From a checkpoint of a small transformer trained on Wikipedia.
Size: width 96, 1.96M parameters.
Architecture: rotary positions, biases, untied embeddings.
Each number is 128 + 24 x the weight over its row's rms, rounded and kept within 0 to 255. Layers, rows and columns count from 0. Numbers have three digits each. The size before them is the row's rms in percent of the matrix's.

# layer 7 attention key, 96x96, rms 0.107, rows 0-95, columns 0-47
075:092126116106136088141130099131131083124123119081159122126123104058140163136080156118153121138126091153120123135074140124138127113136132126155111
094:121111046129101109097121100117184116110130129117149122128114138137150131138105083117154098150090129106140152112104146092126174107112094084131153
086:124115071121120138106134116138145110107153119103137116105121109151164121154120105134136134154071147142165116051117133108155155083121113069142164
086:128118067099098124111137142131140108114092097137161132154114084111177162121139102109128079128145123127098161122106122082116145118120097126142120
095:132112110125126110100140114081159100126094114130161112122107141125137182148112135119195145146122126129163140137111119095145141109091111087127099
070:086111098152107144098139123126126121133114101106139122145087107098127134146114123106192137144141089105120136132102129106160146118131103120099127
097:115122111148120135109186091155159149155166135079128164138117104164144138155121077132162130133103137076144114077136132161170154121135095117130147
069:140138180139138120149118103136129110112146138129120128099135102136096121139116106101171135178139106094109183162117106126133142162128148168110162
044:117099130120128136150115157115102117135143139105162128106152080100140159134130154131112142108172105161095121174108136115122101094145140181163082
093:125124108104113147146106107132162111144131130145153112102134163120130089131118090104127146137121077101128136159112111156159106149070120105117110
105:119113147114135132174157125130125150141176154161131112120133135106169135170093140162119121174152172131122129169145101167152114154147101111152131
101:113126118113140082164157121133094155100137113130154114182120135139136147111114171116193132122127137111130120191148138086136183129163140094123165
082:141101113105173088130114134109132127068115149169138173103145124145087132141114146108118130161128108135125155135127108106093116134140136137126146
091:151167085118113129162165145137109149126101140119131181115108089102172127097126151119185151099133155175117127127139100125178138121130089113129105
099:112116131153119141159155130105170124124112147130119150129147126133143139109135092128120105155151155141129091140082145154109159125119140143116160
095:110096106107159126136131140082128140101129122120102172114110134156137148102126174125115112127129131122101105098181113108142108157160161128154129
113:123147079149110131091118103124171136139110120135159134116130099134125097144125081115123120148093117102156145078091142114140161099111091079137177
098:158117130153098143112128115150139123121145158106126150120129114202149085125140109095143092166091157090164143102141132151143179148139081104137181
080:139152119118103133130140117125138163086161170125094131135150120143132123138112159107131164142108166121115073089143125130131150127135118127177144
068:124088062110105146120123113122194142117097100140180121124106111127135146121121103137115123160097125140149121075121142108110166086120123076135134
083:076126129131132131169121077100123101152089151150078148134113147151147132104100133133151092103150117124088166154113151117127130073117125171154112
092:112162158139165126173132104128131114170116147136111159115091142132140118167124165106131116111105128152118116146115112118104088131149144177126149
082:118111084132123114123129087053153135144113070123136127123135167143130120157091156122166127093175132098115114147065136139139117133118108090125137
104:166131073156100117138095120104127124099162117129144152112100099146128101139110104108072143129086135148135115083127114125168166123112103095124148
174:148127188128172123152144149124093134128110136132098128158143134123123145136110157138123149079158147134097113154145129167103071183133164152117092
087:099159067122116133131184129160112122110132086170171111068103142150121119123118129119184138144092146134146136127166104146164101127138123109089141
097:138134077156114103104152117135167115117143133131101146132148125160123097169120070123111114152143147112111135087100108117114138112107125108148134
091:175136144152124097131139175159093143142156129096102124130109176113101139107126111102171132142140131115111141128186109098117159167150144127134129
101:141139091132114139081128082085145130121149132122133118148144123115123138123107110119143156147094124119132181076145157057130168099094137091131140
107:103153179071144111128101123099110145091135119157100108143122113130163125094151109113120152108162092099115160146127129130164115130133140135142159
090:137127136114158180126139101156117103128188143128114104153101162122116097139101167132120134110147130115094117165141087134145132099092143169142121
101:120152137134176137131141154077179133147099092103154117130136163122102097119157095104101144104174108122165115065137112095117128120119113113149134
086:136140125157113194125074097125123096097104108109140127158139100160088124136124107120097104143112164145161154131101114120126147109171140120134150
098:101139108127148080164150137117125143154103104143122121098120164103158130124108197117109117099134148136109122142155138124149092170093137163116067
086:158129092139130135150088125107134115069161133123152146133109118149147126104126118159205123140102169115151131148138107131104132095124105144158136
084:125124132147139125133144121147111136179143164138114124121149157063156101149154158126080144106130118137123144116130122145157116157122163153147072
100:129169156125116142122161154141120113158147159099116119132132141078151126086183165122087144118149120084142106086146108105118149149163162139102086
102:124094094133112130178089106162149119087167107135170139121111119134102104143124098126140100162103174165154132151115110125110155080077079133165144
103:121151125126131125179146130133140053136127133163116151139078118118149190146118134141147131095132143141145093156132092115137100160098137168120091
076:134148129122135125100122155141090172118151174108109129154168139145108106163150160136090139064113141118102135084132150146113102168148133119151156
094:170112150138146116152132139172091150105176091125079129172131110115171131116131149128115150115091107132094099108124157142100100125120135157118100
071:105147124132132149209085167145130117111111123156144142102109136128153137102155111100140137143144172124133129173128126176131134162117101167125146
102:126101141087136122091112161109124135131092148101163127119134099159102121122154170146152129160128149113135113137127151114104143115171132091149102
120:146135098116107135157113124131082135146092164170115132150132151130141138135135152120078116114146158131098149138129112134119137076143098186141152
107:166111127161129155101093132125110176139126143139129148119131137135136082132121139114108152134087106122085159132125175146190099126141110145144148
108:132131121134064126122109167190126180135089156166129180100160124143123089161151113128106121143108124143117128092167145145103138146148124133133160
102:171146087101108140156136134147096155124133115121094121144184122109122103140129115132133143155103101165115082107153131146176164122114145142118123
099:115074098187090113128136064163155117110124143083110154119150134125180153088119132089115069147138103140093114136154143116155160099147099139130140
103:134154127141133133156111166115133124146100112112070121110120143145146142109144169113088105114149160110128136157154136113135103146117141150099083
082:149119111121114091143161127097102115083132106122189125140107133122165124104103082142176106121140130107147116104119101157113147115103108119173178
095:163106135098121153079132089114133094172148122133115116166125103112118126156129107147126139163088118145167144118080125107155132109154127094123151
086:111150141147116124168131177157112170080131129104108135106155118112120119095135169125129115078153148111081136130162150122094093152115137173128094
096:121136106192098142133116160162142163085133135110125170111170150128071095096160128094129108123119167165114137117163132109124137143142124132181115
085:148108117116137120116099087123146088142099116127142121106103123158128158165097111134158097182140116158169117133093107136166138078127112105103142
099:175117137115119132086154103093141147149129177123140115131116140113111106123128150104113139128138121125137109110165132153152134113136155175145103
110:147128098089142123086053091089128119085127100130159127118115100152134142165105086115149129147120099134142141151077123129161144096119091073140152
107:108159091118099168100075138167110119110106136140121170109144105146157147165107083165087130159131108144139146117116125155165133124116164128098138
126:109106146132115106152170146137128135162117145090093116141164121107137146113106173122142124104195110124076118158137160146081143166180174151136132
112:113151122163103165132131126108104157111136132100124100117156132127059115120134119109136138138155159133161174140116110132166113173111119134148141
105:135110147090164140122154164145118144146117140100123115129126099186141138115145121140127110138117123113139158153131148095139142078091097120139112
105:158141111175138086148098119137106141154089088117174118130149140092121117119136136095111131110102119129085139124120167133085155098163128123160154
106:140123123138142134099124098132127146138122150150109141122163112138153142172117144141173163112160143181143157150096145142145141133082111120144080
111:123110163158122148122130116151139096156141120081092129122066114132105141193103147116111111098162162110141090143147047124074126124143116150150130
116:121143077122110092146116088129110093121105197125126156142175091137133142130117200115137069143130168143140123121110106149157134167137142114116123
092:109104142109116140114173163107104105093171103097100102141135158130168109141118163129145111099149125091144099146137145119109104112180109121159110
093:115108145120109114115101117134122149090091143128105117114117082146108158136103096118133147148123164119114129129119119178140116120117131117096168
089:146122132112135104116065124138110098137143127156129081137180105124173146142158091157133134144163122125165176136114132093182121119102101129104093
117:144140129126155144144129105136090119138153112168115155130128170127118125112178162139135136111129109153136086108153121131125152130125175161154098
109:133126111113141142129119104125102145141129125137095150132151130133111134111158142168153143095141144141117130108167160115111156145129163161134115
090:105097094134105126118109113120168148163140109106117146104149106110168152166129119156151117130171071149125135146157167106118122121086124126113108
114:110141118105160161107097131113117120129166150126142084145132169126100109139112144165121143134165146142141132098104098129087166124142175144155106
081:111122149142113147175106152144089120126117140112101107151111127148106100119169160101100150157103123142104117188188158116127098104131133167102142
110:096123093108139089140117115157142136087101130120143168103105086144114111057099164110118143104115128137100135158113145144116137106130105102133131
106:076138088121182127110108129129091155182111121115136124117175094130128122158112161121159164096141152125114137153110133162152131137098096127108135
128:128162147124124112092094157115109120107111180119130098106110121117127132051131116143095126135143150133150115121126167090121140113139128103098140
109:130144145131162181088116173101106143111088146139113123140139135108124143085149116156150153132075129103104125117105104143091147124116165146104123
094:151111136116174106090141129152175165140144137122147107136156097109140152138129112139130102136166144099095128122040191131074134144153120104085118
117:114107167138161129168134143139138158164155160113168098110136144121097130149112124126143053125168125136148151094138122137124120143125116129161117
116:091112077131105097158155085145127125119122078125180148113136130155158176162093143134141111071162089136134133119102144135130110151137101132170101
116:091116157139142148128125162119136170167105170109130086163157157087131102077157128129133112154111122110097143099132155155077151109121171138164115
096:115107138123110150097148129151144166105101125095100170139145109134138119162124137128144146150149154143134139114137084178124130150121122126143149
087:153115096119133129103114086147134152136134151122129095109120106117160171142127059158132126133116097116112174121120141125147132139069144134088104
104:117118100122143164123115127134106134129124087145093142129128175126146108134123134150166135106124154145141129123137162109115142138107144157134100
094:115150146124140110163139102099136185132130129120109120141127181157103104097144168102110116085152160135126118095167089142100136111143139161170110
099:175112147117131122153137082123130143080181117138111107139102143156087094105118171116101123120145153133111135121138099144101137130156169142162115
120:143143125119172161139115129127106124121131109147135141137100155122109095129104135150108151114178115135107135119127064139095150166164155155158127
105:138145147141111122157139142129135128120167101113149133129113108149097139155146108107115136178128106117138121120140073114179162160149119083115175
112:104090099149088118102128114134170121136112131117124127094138095139160157149125101121156096144116123133159136146094127113156124091067092083112161
107:168089135086130104108118118165124104110120124149113093163113152107147142130124119151142145135128126188125123131117136121121094143122138139109128
112:146143146089110115088192106148124106095128129141084150128112145146082106095154146162150139123142139107122107167102164122169129137157105124112110
118:138163142119150144131145151087121124153110144119112149151127142133120151133145091166136143107057140123125120111130084138124134100110176150128127
105:127159109117194152104129098132094123157144105164122152107132136145098123161126159165146140117112099118103165140110111167160119115132211123112118
103:118121090109130140095106144164174134103091170120135137153116123126165168124103167139107163088141104138094118141136126136094118076111146128138140
102:123100163069080135151107127129095133153136137093125092102140133168090119130132085122133100167178095135133149129160152095115183138146141133121143
094:109104105149125148143171148097109101116120099157180151118094120173154138126126139131099186160105110158172103147112090132101113120097092137113147
105:125098098136146107109137121154092133070129098146201130121113092099104155123096151134150120137107119151116121132078115103166077170147117139095129